Weights of a small transformer language model: no biases in attention or MLP.
Each number is 500 + 40 x the weight over its row's rms, rounded and kept within 0 to 999. Layers, rows and columns count from 0. Numbers have three digits each. The size before them is the row's rms in percent of the matrix's.

# layer 2 MLP gate, 1024x384, rms 0.0902, rows 483-591, columns 256-383
091:492569509450528493545481522452422473458493404512493477500392561550451507526481462461390470492396471549489524510526490538508506472426520495433537439595563481530539501543546497402578426429452499505492492486540438527486501586502547510461518509538393471439559493490492543521500459473483413455501505493449565547494525505555482464407490447530504532503464490526452517473499563478461463470518
092:564523491516465563427557510522516543493506470441473549475544570547472542541567474455523499440435542480498497482530454509555537514496481495483473468439529503572519467555578474581464523490468526466518549510477514566511446527541427514536500491500538564492498555436547464500502504555490524479474518504476480470610606494516574497513537515551549457478480457523457481463477534547571513455440
102:559485483531477523433529509539563444538481435498506457508450481526514494430516518499495522491482487485553489456535528481438463551468547458474468508568452451504529481512470446417475455486532502463458551545549538555487571407491467484501508475512502527515492424561561529502543482510483508544514548493582544510395454484503524468484491509459477473449481452489462461497528498444466545499512
096:490543535533484455435548488516503519526437457528536454433490529513416607567478475546500525495485477554490448483528509548493523516523578470515505532451509487412506506458559473475487498488488545531505486578528566413487584523468542518482469531492485462486596499572438537524467462447440501535515424545433472443516616460557464552545485553536466500478555462532484547505447427498456523557464
095:449489511507503451553503505514609546480479526513527474458477502443515497407530519551480552518567533539493514503452525500476412530442519543487530522497528513457464514512463487467565595481539487480487509585516415535545477455482515548455471438458515585523528486528534439528553435510516475594468514517402457548515480502467546508485428520474548462472456479474435463524494504487556484504466
103:541433551503458470519448468540480546427479403496482433651462544576493506469523539468525464520454511566481509483546493519529553479416474529540429502469443519436490480484461464475512524468520511507522513436497458588515537472513561510448575495547489511458490406502518481517507526463438473434523500452514502523515549473492575466490485533475553572509473428461556483508546491522576471423450
104:500512483490513482498555520512451477528537487586551505544500543560475502531501494495502530520528496444451567533519524537538503446436537569517398464547469508525554545479487484517482507481398464491443525517569489545540414527539484514549468454469492444549530563531463556487436500499522572490448517454481536542507472559510497523423561558484454508441476507518526522424516497541510557547471
091:548533515569469505506517529595443492541490394553492475529486489507514552456484418475494436535511486469464497505504559457520509505495503471441558494501397490519579493440496532475491499477500539487529453499493556528438514481461546524517499479549500504488526589483449494495481497523496442542480462508514516485514584528496433525518461534525548401502516468391461501503479554539531456543491
087:512533479520491507504536480431478479462481498563502495439444476482469509552505575429439529506519504509554453480494454438504505481491452489569501520524539477422469538504481413516574447518538472381582556528516436490477468480525513480490527492460531469566525474508450440413502505495489489513528489526472462510564441544522455481506412560500491448481475490469501506508484564539519511527399
096:467449434498487517486473538548488547491497571522492525529521469475512531458463547491515380466470544531523485467485454476486535498540475533532533519570458451441560462551597480434455500518516485418497494563445504569431560553495434500512449425458529519498523549475505530480553519441452451508525430532546486555521537570509541571491484471501530494553469516517589529537521499441549497573518
103:502453548538438441537554464538443493446499514445498530468478523504497506495503429509521483468546447471488518577551467441426529526439462529519491520421461461533409538565582510477549557487501542460512512545538509474506473461426434413555425461569544448502557465498483479526487542511510508570482435462542426543481542492531516527426554470544525471452548544470461470512490496562495475496522
095:551448575508506448493518430476483464501468497536517504484454475510595498510474558461387455538489484560507506473468468497524500501493485538542531499562496524475527454536572483436488462537546501446555462496521495507534493458442473521527451503514495488448479508485544535562421467430489443473504494505519456450505506470457492435441547519466532455558505500528470519513485543403541542546487
122:412512468492514476458579491522450545523531542451488446596480440491490475467534551527449527470493554604508471519473513484511535531481495591520549485511491442498421517508436565501475489506548492600518497485474502485561472497506547526517535584564498532542492501524482458435582499482462477552550502520482539495485473515514515573543478489460565440453507447471501472433480498404548482548493
093:511581540500522505498510457565533530545515477519527533418487453526519538527433597571425524520542533466521491451529504433531520543469564501556486395450463449513562517470486503510548477527517453528501491506450507509472505414464506470513467482523553458545543480451519452471514476543474590492538528507514469543421503463539534568531531473548593496477549540516479512498490491469505520525535
109:521529491489596511522511523491464474503471469550439476510481448509539538493474491550433561490534495535453469549459396476478549544519477487414518518423525468464537486484473493448449505522475524503524463424557510411433532459551563527541520565499488480465475502532547532471443462484428470430554476438536510453474494476521536511506489589532501527485577520552543543535413547451536566460477
108:487562493500514484478441483463496553470494452546538481537439476525494529556532526528411509499466513430545485449558547516530436479461566527510478496446543482555465531507489508479516559374503486623544469479482495572459511529505405505531465490555544477486540508493511479513576487503512544439519480486431509497569431546484527531468537457466476485523554513542493474475510543505538508474400
101:429542486488550444497528515446566614554559437432550522480431551493529558447490556528467499525552557533461507460528488536514524589578554538436453554425549465523483584439522483530446472461495485516505533527458528469433548474502517455558510503431460508498412470446460522499453552423457500499506571559485467510505495454518558480493513575477557483558514515515484439525546552454581530517518
101:481561480521557552469521472492511454462478540516550478479526520497441510535494497483495506509540501411570528537499472480524433482567542486581491581526484433515477544510481488490516549411563504551482467472504512420512454509427552438544484621488483490440505547531496484484522531495491550477542527456553484493498455551532504528465437401469528541493536492543479460504524483470504515496429
097:375489524471515487504450428440468504538520474546494577448496506468460457468560466466516477531500472533484495456497525530420553471498429560481521482566482479547497535491441499500457505495482494503490475469445541489523586431594543397493561595535478512431471492558444500529521462539453562497474529501528447524521513501509527520518488509497530514465490445490529530516457443458556443559435
102:444480480524593439491553461539485444508484460494431498433474480470445508498452566548488481427501531543570576509487495494444465532507513503541394486579531521538548487370526545440430476451456535482472550446509488455487587512543524454414448506477511541490498479540490560468523480516518553530504506478487494523553427571487554498549543489440485546461515570494586559497481496460533483462480
103:535436523485554499506440467470510452485510394518500420504525492498487469596508527506475449486487536544525487527502515456581579484497433485547492475539576422460573495519561498490461441535452515478542525433508448498468457474507418492507540498499447543503510446539448567463557466495606490466520494520546487541549533581437527444522492513471530519490490503523535562471506534450521508435545
094:541463435511476481540478483519517522515523532463467528540495495530487547529495445497499571458548495468500525450478524474415468593529472428474532509483472473526527521562421475520526513495522415507532489474480513523561513451536490462457448476460465481614517557439497588488498515474480437509506487535523454447491529552538529537440475499493525470411547496542452466529536465487568573548530
097:419465440549442600473480451539459535439507495425486491506497564485494485471530520539513510439501502526554555555492529496504540533534485515429442457440470503561470474562591493517449492492494581475503447528492528417429503541564485488537527542458442459560481478490459546491510478520461404534539510540560458497467540493546442483496423428529545547513513523458526439491523504477477526583523
094:567434482551451526556497522541497478546468551553472526486572503552543526538442513471431505472430483570504532470511582521495449470504483411518506503488521519484502517546485503589465439446513486561502468537475514467568487521447489464477519507437494475489508506458506470482449455506595445524518425578426507554508568584509542468488499498512492562491585451493524475526452507552576473402452
096:447485440486501489480471507505433527496521524469483547497495446495446510495493515517475542519493544504416537481477568503530511511523427516524545487515506488529499472517492474520495571595487485484486479457519574489464488474537508464521450528505476526533451550534507408529512424543492621496563477544555460562528548564550529504458626501527519533458421449483463498579527519555482532444436
093:500451539512502518503569539529504467463531498531526541485508516455503553472539490438542456488555501486524386454432516506488481503587426516543496493515451484525491552524434481471473453463533489468511488451442503560481526555441508480498447543558509512457448548622504443459468494531493517514553526517491544455510458500539393470453477562451499501547404495555508516493408513493525561488547
100:512562499530447455511490535447486510507499539519501481446501530513484489538537568540532526553492523485543490534456504515434476532549542583495454550473466482506552418527477484552485473483438531529550420535448512496503525541526535527466502517509491475400484501541499532449490540547475451445513428432556479531437547467519499486640475477526517439472563527500441486483531578499526485451477
101:525469565463539443548455467503475526496574593600493463516501498538458415511476523392520508483521483432471520512503483536486513506505513500481532518472455487543514552509469484465453564524480502511544525536506509427474646499454473477480499513542578436431479491403526414535494557446465494517488549441479470447520493457616421514554464457424484523488535460425500468472491498516462479472521
096:479469480514453528463479480477462507440494422563542479448498501471517526469515470518508501467547568504438469559489464527477512481501511541535426520442562418517476493530490544438529514510586443550550460488491496512449523495385491515387467537543479551547472522411532487433529518424386442503569472498526524581445473439525605495473489522460521497449469532557500500490488505562564486506555
094:476544523485462493602491516504447449518529500540565528460501464526459499541412478469528425470471514476438499452471492477513529445542449482496449533460582451555483552549452548512520452468456485528547450572493527504579519478482519467572518458529521461547484502451460522418453508519517487443498487500552575631515432481543540409498495414547541490512486569596454559587574536423471467458502
096:488462488529622514559462429461542483546473514448373545515469514456441541574491507522522528516525543491531587518493512523579509562497493516504501570448530459530542508512483484511469473531534522547476458504524558492567443479509488471487380476461435471510532522414524584563457516464542504524520531484491473515501478534417520477519553466458494497538513566628454515513477500541500456537572
100:558541507527562441467448485497491566458446488527507527554493498467514401466459567550552522517492497437498503584547502542531465510475517476458442433545486459591497439505565522414511544460565472557444528571547462475417438545538490495486428492475538552442466509488397571522457497448492455519493495485549496498461480491545494492458550440489464517505470481474512441513517541452500489558508
104:542510465530483484528486497485488550376524501411518490540498419496533504468554499531437451468484479486509517498471506560493572516497532500559576460529394467465526436428460482436515586540565499493443528472469524530486485528552502443533453538516495510515466482475447525516519474550485444518497465521443487481521533489412498465496489498547530596483415503491501512500438509538509472536615
094:536502431465548486467458487504479507451490498650415463473511482447510482492525615454492549533490556496499460471504496508519508515636503612481511497520589528495486499500574479538517543455528484464502482470428461484555581486558515548528528441571486506524542468562588509524429459428505467419443502523529518584521537489507462488507471451545464491487468447456512519496499565496489464516475
099:489431497593539474458556503514483471528493539493513519455562474484484554477551495489499506501521518560412543506422463501457550546541460478510527527572457517436475522533470450449534496491445466536540531506466454496488529527455464591524545558512560517507509524471456525468508441503443487477568477448469548523498477501501493487467444436499504466546460381458559479507410510448545512526534
093:489456562563468529459480448472468516508548453524549472482482469508496548415546476480603484506553469522449510481484541495564461525455569526520506544513437402402531457479502415519551408469501486523523574499503516476528467541514510472490513549462523484464481531545516516473523470495449511548477470504497458488545491543410488498408483483488500527512493514577562500493492572522476515542482
112:555499489476454485551502470435530491496434491504543465511596516460494539454546526575522496443516424475473486482501531510461538546479444527519419490477523448490520535541515561442493518523445501438497482419528507541580527559531471546478476465472477528525539476427469461481500457541500462516514474564538509510453526460486544469471548502493519491461459495499425489459512517520543601525506
098:432502553481488506522522480405553595483453537492489555537516494421444503487494508485518511451427505506512572470499450507541480509502543468493517510490597522380456499535495484506558511476385596490527451503414508470483574413533488441526560484493505502454450556541453464560457525504455576460518430487564569474470501511548499494554463449484497519502571450524508519486445426485509517530467
103:470482456475522466447526470486490514474588479519580438545513498515487485441520425434461558500519548520515493486496505434483504491462497420458557554521524503525490452475532556471455501432538488494584452548470546481573454467418481527482528439445582452477499568473454530570543515546498442516493465487556447577420490581492511463565548467515555429476518497461430521533453550539486561536465
096:499493466457481551473527472544510520479462525424516569513474591509491520489570446513496471520532554531524453517498528476457446473541443525542503492508507498469473499521403561481495517477410518626477512526543539564407551518503475547456492501559522397517475567507420459505473553473496455490515415545469489523516544434562578458589435533477512506516457527514503445486499432467482446471573
108:495462409493521511514534476540528575459488520471591499472531536459500477489521486523488496534502480510481508514542491476421527514515453516461453528523456530482451502549449474464494509516415528414487513523473554475528444539455479468539516544498490411460509590548507540482497505519518567547514468511526537537551585511456494523481505495510461495499483486508538526519526506513503530508461
094:606440502469475550414541494590444491472473555512517520512495545479496508537487490490491455508564556487506527525508533462512429544550481496467464507438571542439484490526477529445529454511541480569497475483405462499453505422512503450511517510371436528546490507433483507502595487484504525511525543586477569392481477562440423470462545532523511539439557509513494491496499530519438547513500
094:558532494428513500494488455472517488417556503509487460477555490492548454451463508487528503499415495511506422513453501440398550475515526403483523528432579543504508504500557506489460499561520458494483480532493524546455510447490484458475475468495505485441464556489469528455544537495564463492568439444521470460464491459446490511532484463463458452557509554523484498416523538472533530566416
093:509490606442515450440461565483490457567520503546493439495508522498520502471519426480505460514522458496532433531485456434456513448450550443524502514497515446506476519545486465580564544485543413486506464520524510529479456508496486476537409499588488366492439515530436530492522535558514515488495523491433584451546411537492520443493552394558538472505574483531532508471487548560530489426560
106:450605498463485457547523561496535516456428453478509536516489420531532535494506497516502509487562502478561494483414521485458533489514479463477551489524451491463455523555533468441527585489469510476517529494467541465490557448532450515487497485505502501489468569489470532496446521497537494498494519560566469515491482527482469523474575584478496495562509467503535434492512512537528507483490
088:537521500474465528561523508441506500516516592500532514489467529485474505458449456503495431506510469531454510482479516510510554515464539514437493526456494514449524542470512498493471522480458544515456504535475515573537510523564481469477442534570486547444497491381469432505485541487551456542535561561502437449425519565450434458427509522424519569492476534521515484471519486434474557473493
101:467524471551609511433548505596552514552530488535512496490488454507482483519580478464570541500534514495530541491478492460454533462508494533493486522519485428434510542441439509483527477444515534482542514441514477453477460535463553464525510440502503544500469550527537549510518504486492493498545490545505471508509561506467500408538424518471469507510479506417446571552527461371463528489493
095:513502522517485561491462516473420466464509507463480474495459544481584428506497553514523555471522437510492519477468557473449451528442496474495498498514398419511461437503524531505405451429429513494453528531450468518462505491467511490549479461472458492502583508452427491492506457526493523553506509527532497553505540533457508467525544502458472549488493485511555446452530454465492534498517
097:437462515526520464467464507461538514503482484450505476489463443529429580563513550481513487432528495490493488441506500498506498472502526473541482500514478537496463511529488561532516537456525487543534456524493513485527579595485543495453518510475519564447491527536494521505541540520502487459506526469441487509510477521484485496457368567499471539514504498516460443549514540510461501471483
099:525496434477550445481539441471523440416511480525520470463425514517609514457562514508480487525506505567491500478517528465543460492479461537520502620538521497363501565542503432551502525499512534521442513506458467521553470444484534447498542536553513522412507477503572537518486566484526501466470477576510524519540431474541532493431521445513449501497484549486488427537533538440455511468534
092:574592541549506546599510500533519485513475412525504495464429499540457563483482440550478456472477585499498516487508496577448533523493507503443468496453429578536508452416486579474459512516596531542542552496531545542530521518524474487472505519539495520448489466498528528472571532536473555482496525520530467523404476479446545531396443482490510474544533541531469431508507515511498490545476
092:439495468504526496524461474514464522513529501504511504479534500515483534516477482549555530465468518522574516519581494509510468504442500453562566487568505470456389453430508499521462555492503507579492539531488545492503523480452536496511498511543506498468509573467411504479468514447520479491411505600559440503492483511524503522530465501461523481511577571538545515519567491438516514534503
088:507496482454464496523508515460475521571547575489562485536562468615466490523540478550490523472518533575495500546522526439566478481493485506480452504481551516462454545467526516522549485474462479499501450464507456536501476526444491466517479570452452464512510450497444452431534472487466456560515530502530561492469534511538522558468401539446421520546522481514492523509480590469467543422492
103:518510519462489533494508484469577461469511434503468509541460466536494564491551518442537563539517504477538491491547511572519570540499492442520478566534489523455483528489503495503540527621495509511503561527481521510508530492530551504478456509452578474523561580513545480400539477513535472475538513530478571485557505461464449596492450582535518483494477503531518424488490508452507494436498
088:576589486487552426587550480475512462426456500504445478467493453537478492485543446477490450559422474487477550517425487473583547490506583421519540426526455503477483521472558505463490539499471527415513519515492505509490482461519457540501458448563457523502493533494544455432504457488434511463504462437483488437488546463480530479508545439513518556481467528513521533485556516555447523471529
118:549476388440505462519531512503477466470506492513470584574487515550473456480547445455559462496482498550562488554448549516587511543488488500468448532447476480443541490536471512458464418507467517496487527493484549598484513532429513450506525425485543464421483485514443448505489512485500496509549506511396501537566569467523519469465430445516465449421486464447492475547481574560476501490485
099:544547488594554466539496531496445506469518547525499526478449440496461436465455517413468556440515539465612457500557468527490492474486490520442503525489538507462492489491461531540478505456478498464523493472519531507551481468519518549545494488421511537540520533526449458447507475479538524603557533576528565569522506469417443526446491525497595526441459495511411513481510539451514459475532
090:476450500521478507495528470479513462487511567491465507451441464508552490416508485485503470559503510509499437509463451467618523534482457467453458527491519518479507571505475479481509538505536484476526452476521479556466435455520423463432561463541568496519510477555505535519482490468535442423523533486524501534467509435542525486572556531518451551486461469494506531487468475466579565522545
095:513521447425533574426538511433521458521484487453482494518510567514507433546494466566500546475448471473485458479505491517452503551551499487516502560531511551476501472447496491498528480538530449515479507519482532479481490542524443515489473490493526529514533518471601455505529505413483496417529496426506445514442493491435541503516511442490502527537496585527519535562475417451480499460450
113:559525630470497477539533509458533534530531474521537529489488413468489498469524561507546507463499633539452461575578485498497527439511471563443554426495533476448514509504564514516497527555501489509500443472577493575509533446479512459532527529483536518536521540488502489529555529553481544490462546548495521461455508553423493455508438524458484452513496503503503495444463563460559540462507
095:451480471472489506485526526534588509506471526472485477504504501510474411573501548514577550483534537456508555437432453505547522538505599526600498521484463530527508526540469506549565494537504493462539558466515458502492578489520479406476518487477476487507502531481500521490516476469404498490473517568501528469506490516451546543533487491512552491474505514523452549506478447570532499502557
090:508517552543487569528566560483470491405502498487507483576462491470485500408443569442551423550491503505453503540493545512447498452487488443470548449478491514521530476423506571456501428541501536457536475453464540492477476583518552502492443461559500530457471407470472550516550527498490503556531500557468527540438477440404476430471451498463464472448518548555532442548519509521472500513490
114:525491528547474429575501430507455510434488438464496475498469503553529456477549498551474553455540535562409432462531525552480491471529461536475443465479480461470513540513529536401498479477520473519532531442440579554563505482455553481499608442487503540504503452496454493581484558480443520430509484458482532522521476495491525430503498499493460547453529485496538481481524588481510506477482
099:494535525502495486499520508526500448551518498487497451517469620497481473624480486497527483492518432523409466441504534550534483514485540546579530506482548578496503500515460509527471429543482481553465531424522480480484515465536470435501495511423526460545614473532505481508416512520557506480508477510521609495536514520522564438511547527446474464509531582506427446508560482555517508457524
095:473508459510502557535525551505504398549449524459459568534448488527562478487499478561486544537528462468554508395470529490539443480532518477459476579489512416456518459497519447509517476490524554507466488481445564430525551512511524549408494482526427445496474447602483451510450508520551509471454521584489478473512603480398529512521513491480491484477477581541503553546403519563462499476527
099:426438481590432636518532458483517542489505530469481459495531505480494613450509521538421508492540501505493474496486519463484499599500470491474483418430463484544533486547574560440472446432587527503529485531462559534486512507495494474434507525479453477473474458521490438513459479461524451443521471426513488506516455500515513425468524520495534494541497526567423543652465485507500474500494
102:556455549397497427509472503484468514486496510535529522550510499476487537492551516500510538496464504567519493492513503499492499525478567521502494555503524482585457479480457525469486518481454486484425416487551476521545516464517508448569510504451524592503415512538531498447496521585469537492533468532498507543435483480542469429509524593484504527475542555464481540423512447558534481575586
094:467450437604393503486432508468494514546521520563494465567451522515530497523510534486529557418494534494485396508455545523488452500499475546495518520520480519481549515477524461476476543503551527539508501541552436434435547506506518517455464473551517492487470492526444539491498538526452511486553557472462529449543478494478413459433542549525540507472493431504515505526552481499569473507519
098:512559510517485474552492492501505517479511445515464498484511452466484500431525530437485471453535559459511438513445537522474470528514585450522489519525539512398567552489517472435496468453545481522409483494511464523543450511473440558470458574516472455482516378466446523439420462518508508542546520565460525480437469364485519479506493561488483542520435542436515520476499474546522476527518
098:546474512458519454510470474504487524440508494437516494557491478544513544478470500528440494558458528487499568545505594526513523507468481470485471430529544531449477520517519502505543555429473485507502517519545409505487464519393463481566510466487479513455523492477496496478521480531484502505501497426464522506466600434468456504517490494529457424510460511455502537527474526525504478482551
096:513478495500534515424526491521506499481514508500422521599516466575527514531534446460485481510511505442457450574534467572450471542513468517452518526505558529464509538477496515463525485453414478458530490532482515503470589577486524469509475561525503504528479573466505499489471530497567518488555542467508507556462460551562480485531552535485471548467418478470539481495519473508523501475480
097:479504520443555466495541536467498481435454432404549365440570522478526462452420448581449513510490545458574526523521484487531459502537492486516489510546497403511447514510504582534462465510534478515437488456515569500514561492494475474492467475490473530506534541442535470580511568490545506516503516459490535532525468463524530441516520439505485573539484541510533480468461458525527424493519
089:520528455513460509519504500532508488405498430500497435509498500534555559512486522520441518556487582519503477570512488479593532563544521429442531531539492418433491602529573509487540496550497482450518488436478464495462466491489480491504483494489533576516461587528467480510477463552543486386435578437561533522471508521507459462492479433477454574557481470508547545503512502559506537509498
098:519518506508542527446557548577549523529495511515508536450439599521477473484468545595493478498476466466547456556494534493553445447518408486509513492441538484529459511442443533534498524527570475503495526488509514457432550501550440494521525540515550458552487538511429540617526550455553497455510445530506541487546479449488483477434460505489451512546531549513519461461493522553571560489529
112:445532502478472482528470511495467482513576517468559457514519463493511559463480567578542483541549464464543540500537532509460529498495500474432484532475545526442523548504540450443600519456506560539590510513552456553550440480461444476505546457465534486475492478518501483483514559461529458512518498491450479555513508537517519480514476495496486459462487488487473532470503474498511471507442
103:556521564582516520453507536475538591468482467430514476528502565585495561494524485504495551452497529467439478451539481442492515482553510475463489437578465509484616492588457526450434439472469477544486432494444546476458516572505538496502506517445497436566488495476503480535440485477503503446544542568488547498503569470466459517578534457415512515475558585503508430538482534499485495477494
106:511496522499541504479474502567413446493517494583503474555540545463492501490481462517546517451537500529507538505479458513455490444479473447497433511470451476601546500547485462536528575532412538541552519548533536435491537533555596502567489583556475479457507548516417520467521588520537555535548501484499485487494486485574553495430498465518477516520493415419511516448434545452582537489448
096:486498551489473531473456533505468557505568520498522474437402498516414521431446513438511487447517578510550529478512462453467452523483480557545565506560553497523512489510510568545526530517522484539495515540502482515461474429527472501476484490553448517493512505494539545501511518510440538486530515558521519551495483500485510463513446560495478510532511622441479559518431426529507476498470
085:511489474556532550520428545522483442485524408536491534535529543487417484523504480510525518575472468526491479492470565480481478486604496534561493506478525501440469491526463537580469468513464504524498467481497435581497444506495554513461467482557477395550524500497441519618583496516549503472512496518421499478547559543500469553445522447490459521525507454530439422531451442503461538487478
101:497438478481488480485542438449486461489507491481548544588496547521495512518476483477480491570511517502482449431526510462552531569496566517518484480469543454523618580523496450537522432466485516450492509532500527535498506527511503479519534421564494533521541533528509420450450490525425498491466511483452549450474479490517518508469510554448443552495514510463525604434493534476560423448545
096:494485517565509576550500497536466476496439545529511435528548494480561571518535512419487475540518530477467549603516449444460473498489426481486550515543466514473441457565478480501536480532461555620440486469515499502452588497420469464580475458498434489512470554500525475476536482454536525480506491546553528497532511527479489550473496459502456498469522516523594510486574434541451477476441
095:486519502408543446538464504436555478513548393521538525504465540509507494556451518526519465459491476486491527511540475504523535487512480486470465483529468508502500447563457500457436497594481516519479534490478517557456484435520482490481500518509563545487519508525518514546446471484472557520464484471503499471523588544498493525571524500581560556516543535541523548511435501463531490482459
097:542545472496451449473485550507487488467552515511573495474447460485482516523486559476529479488543539526512545569479464533551472494441419529470546514548479533514557545582488491556456412427463526488520474581488495484541461519497450496483436531516444502534499551524423533481460397417510511569446495412508431556479433490526489551554511530473493475497527453493467458495421575508484531500448
088:480509458464514467475463468474576469401503401543471463573510523509460485513461512470564499576481528602449457501495467474499506522443525437522495577540542455514479516525484549477532515503577436502565500460497508490555521436521562509499524491504485486466460467430497507510537470532486512489513507515515472519585497409576545489412484488469515486566464488490406536487457480466504465458581
104:533549504526495590502525474479488468480469527496536485464523484495506491480506519523462447579502486442422558451447588546477505509508383554528496531579536505615493504552482481395491506519460486470477494511450493467535411552492548496488473483543520459560540488522519503476488462459547535548477528485471417541524491424547509519480475520494534444472486507489542413545513539564483536646569
098:437487491510477472443484477492423560490431584546448480488557487501427543528466549535529481465509560467511487554440486486454557513487498501448541536521441529547480527524507555518511502500520468510508503505545491458477457483535525502473450512525493469458535471533534548480484569516444503520491512527526485468506531427501533476435551569507506443545465530472500457483464489459478544440460
090:552489435542480502474453534518434408582445477466575549502463522560419511567491519504470551485536479518486490490440518494490473441485527463423480444487539435482493455513504517504501547435421521497467510504490466509454559534506504460467552512482517498465482435496463446458454466456445510501476482586552509494514556491555527577488518457470539472505503489527452561510514527538537520446526
101:491588529527509571424532521559548501463479475433510531497544503523478568469415497437478618544565575470545505514502455478557460532466530499490456427458524522567450495456507569447502489573490453499581516469540505423465462481487515550498504474507474422510571507494526517484528510425449488557468542468503569519503430439494510493565448522484402576458494517465506494507524508456434503501519
097:368471555547497487513575493503516525574531581454527471498478459526471517469581518443523535475547481478561474501438525538551514507516512521554576520465458560448487437493576527494497488416544490515423465489462453505513539577548542493527494571497535486503478494521516460472553542507511508524512508541492472530489522514465538531481470456429554509510560523527476499465524578534494569517569
107:433487508518435462550453536524417483472387476537561471598484517527466454551472519560476534437511570433518568474526448489488485536532570533579490503479471479453550566501469504472482594536527478435510436491504425501462523455488545550424462499507503404483494531495457480510586477469468495559516512544511474542433496470551526461524566477567528512507525485545480511515468486515481531438565
104:460526441467497504537513434544471512483461550492509551520548502481490520537602522449452492510500528475553495459529529523490453449472504578519481514473506557453452447481513481564494519558535479520395430515457490485464511571515518461519496503446552500552450530519500503522477489403473426478471458494514578521525489453620518555538481522451529516484495497539514490553558537508558515466477
104:546542479545503492495552510514542494432550612529563510476405529426449526500532490574403494570484472439502521466509469568433468532497527469510474495509464503470480481544507491583449469478497470522529451525503517526531530526493514503467505495459479508427533550512556523507535516450552459543431489519512519440452482498600471540478448409543538565562487495503475521587523420529491544485492
093:560508491406445516454507507516503549511511420500498439547474422439492432491543544493491418501487485526443502466494466499447478506562495496483572560526518534548514515498472453524516523488407443543462498534442553602496507459477490513446511512491538522486498492525466476508506486451575502436511490524588525495491494462538439451573468521491470519429519498436522523432498459535454498512430
106:430460505567508545470538534453494515514550532448508548447503468499522495480527489515499465486526503450506525531465443517478456478508467466555445473504505482445507475511488515512495570496549550493563549517521480467439541517512455528509443485530534510588566478506539486472514465483509438436474454508552467425543548470526515516591482561483547473519464496492515510533497556487467464467568
101:489494533568463498540520482492506507420555498542514467443527469534517546488470578503541529455461440507455500467490530497495523535512532507582429517511488454516436543545554517448554526503528510533456524494516574492452484508493480521462519515448473500581555467449505451538489530502445507558501534534500451521529518410473449406401485478504407522481565487486504510540456478536514529459431
101:504483537366497475555484531444520463480522513508471472461497493522447484560501543459506501475501491499572510477494528501555485547504539534509640467481510422447514506457476537491487565501517516516472498510472460493457496484511535502478452521411579474497542474501437471557561548479413503542497461565506496522544486526504484510481479565537539488539499529511487486445540468468572487437543
089:554493516537517483490478481449535466577437498423454538570507474596465448527493482506512554435521504534551478471504550463523457497547507526476525475454531566487526470489498486463528514459560502513445536524505451535470396464475535500500579480464502504489512423450478518570543534527496478439490473578502493483488537477518557418435575494544501426446551529459553542431477487611556505558633
120:414549492475527493464465450550463478495540463524442527473450543488514525483529484487483513574471504503522452498523454418506497572474468484455517459471447529547480534475503546538516529506459565457491528570499524494481529471559501483506517562510586486551525440590550506588500480526467500514466536490503539431473572454570451557517414364436482438536477532451523455563553546515503431512437
096:528499557534532526501483459520562511514533510524530485528477584435494387500543513473448521522525480472507540516438534558571475519506424479550531478442552456571504546529565496541520562463482533520468497499520476536480567532485535510492453571498545433481556509506481499486559428528507539514516506513458508505462523537551459458486518456463503467487479498554490448537493475481478482543486
094:567541535464495456472466481552526535462465526466529525489492568515572563480552543413461493536520459534481539502495495526516470514510469496509525503502582521494435495546567531508427465494495444451483507502407510511467512527501423484517478520460478468441410526460457455522531524480472465534501558502478508505483529484540506451488484474398509539473537484561532472437513478538452558432508
103:427482563461422484534506466494500475474517432483465557542475483473519506455440435478489535517444528462473491473482555556545471472534536464456381509513597476502496542527559491466498500438490510472466375517432535528478484530470546491433466450551418421486454552521467508483487471570482439493470511567513464518532538503568475532506493462464505442591519511521517479454404467450478500468527
101:467529544497502432512513436513499548495516500510463509403527508516503410484457513499482487477490500492484533513509514540503493468484506489463490599501480482528554552512493507498503565461488515529373444503558482495528522599468487468529523537481517469525497514478540519488446457499460483581515525477440496455470469479492519503442506479480497583477512469497618488431406505513543544495495
103:462510504435604515515450574527608486459474562522508558476516491458495506485478460529433509514491459514563521491467492656551436511499456481545505533510489551442539520462535565457514503444486541458435485520578531554512510531460481495470446555490548501505472529504423498448536424501488527499510515479491463477549486462498485496457504469478580611518468522508573557538504522584513518527455
106:467523465470441459514471480498471500477515484532547527462474483489481453460542476449464525449493545464560500558515493473526432510470423488522456525516533561545470460451535564460560504433459479508515459514494483510502429461537545526467491566563539556553538453463461565482496550529506465479555464540496539467482516519488488496515462507496458431622527484588534506494423506503566447499452
102:509541493504545527463538571431476520460515484477497548446490530495502552473522516486483547484532493476519476480498582514499508509501517438458594451530516528518476620482489500581491516526464476394520493516564527519546519472503540501537487531502609500587601549508524471505546521481412538408505526436499532485504500494540560525576602498461511468479506527438509541617461598506561489430498
099:497492543527534441562537459478526513557483503487412466550479468481501480508489515524555521493425513506386499561538470535534544544519466513497480518423622538517559446482588480491479450514474495483513483565491474537515512551498567520520531512470474543538535449524493462480504530495558521532569493453425580539523515538470581502480445576518468512550499544524476513577517557445560512541416
091:499440465455521560562536489512435564465472406490531451518513458497468476538555558493555520505479507531593498471477501467431569482504479437454464512504462541506476500498489512494535457507558489472587455501505539559469533558414518447524486510472541491515450508491423461502457537493478505533461552494601579502504500539546573498403497525556554558543594509516532468456473514526476483523484
094:546532410471425534553512400507533476503444520474459447540551441591551458457538527512545484496486533532518460504446547523446533475403470489516562564456532563466521523476519526522500483505467461477406494492508523435472503518552467585531519463555509438561495468521518440473425471475530478584454470474530499519513503514464542550494476490465484489528544487558511523589474583473474487532483
099:502482558467489467496600506539517455476456470465499588497459475538474534572513498441478504539500537495557512529510400462446610515551451436462495507510505531461496514473478531493477580465471503518592541472432541499521535492565488435500567506478516503516437449528532542451522445507529539451525419539421497498482558523541524490553488462529517470551546564442493498467480539517439486490500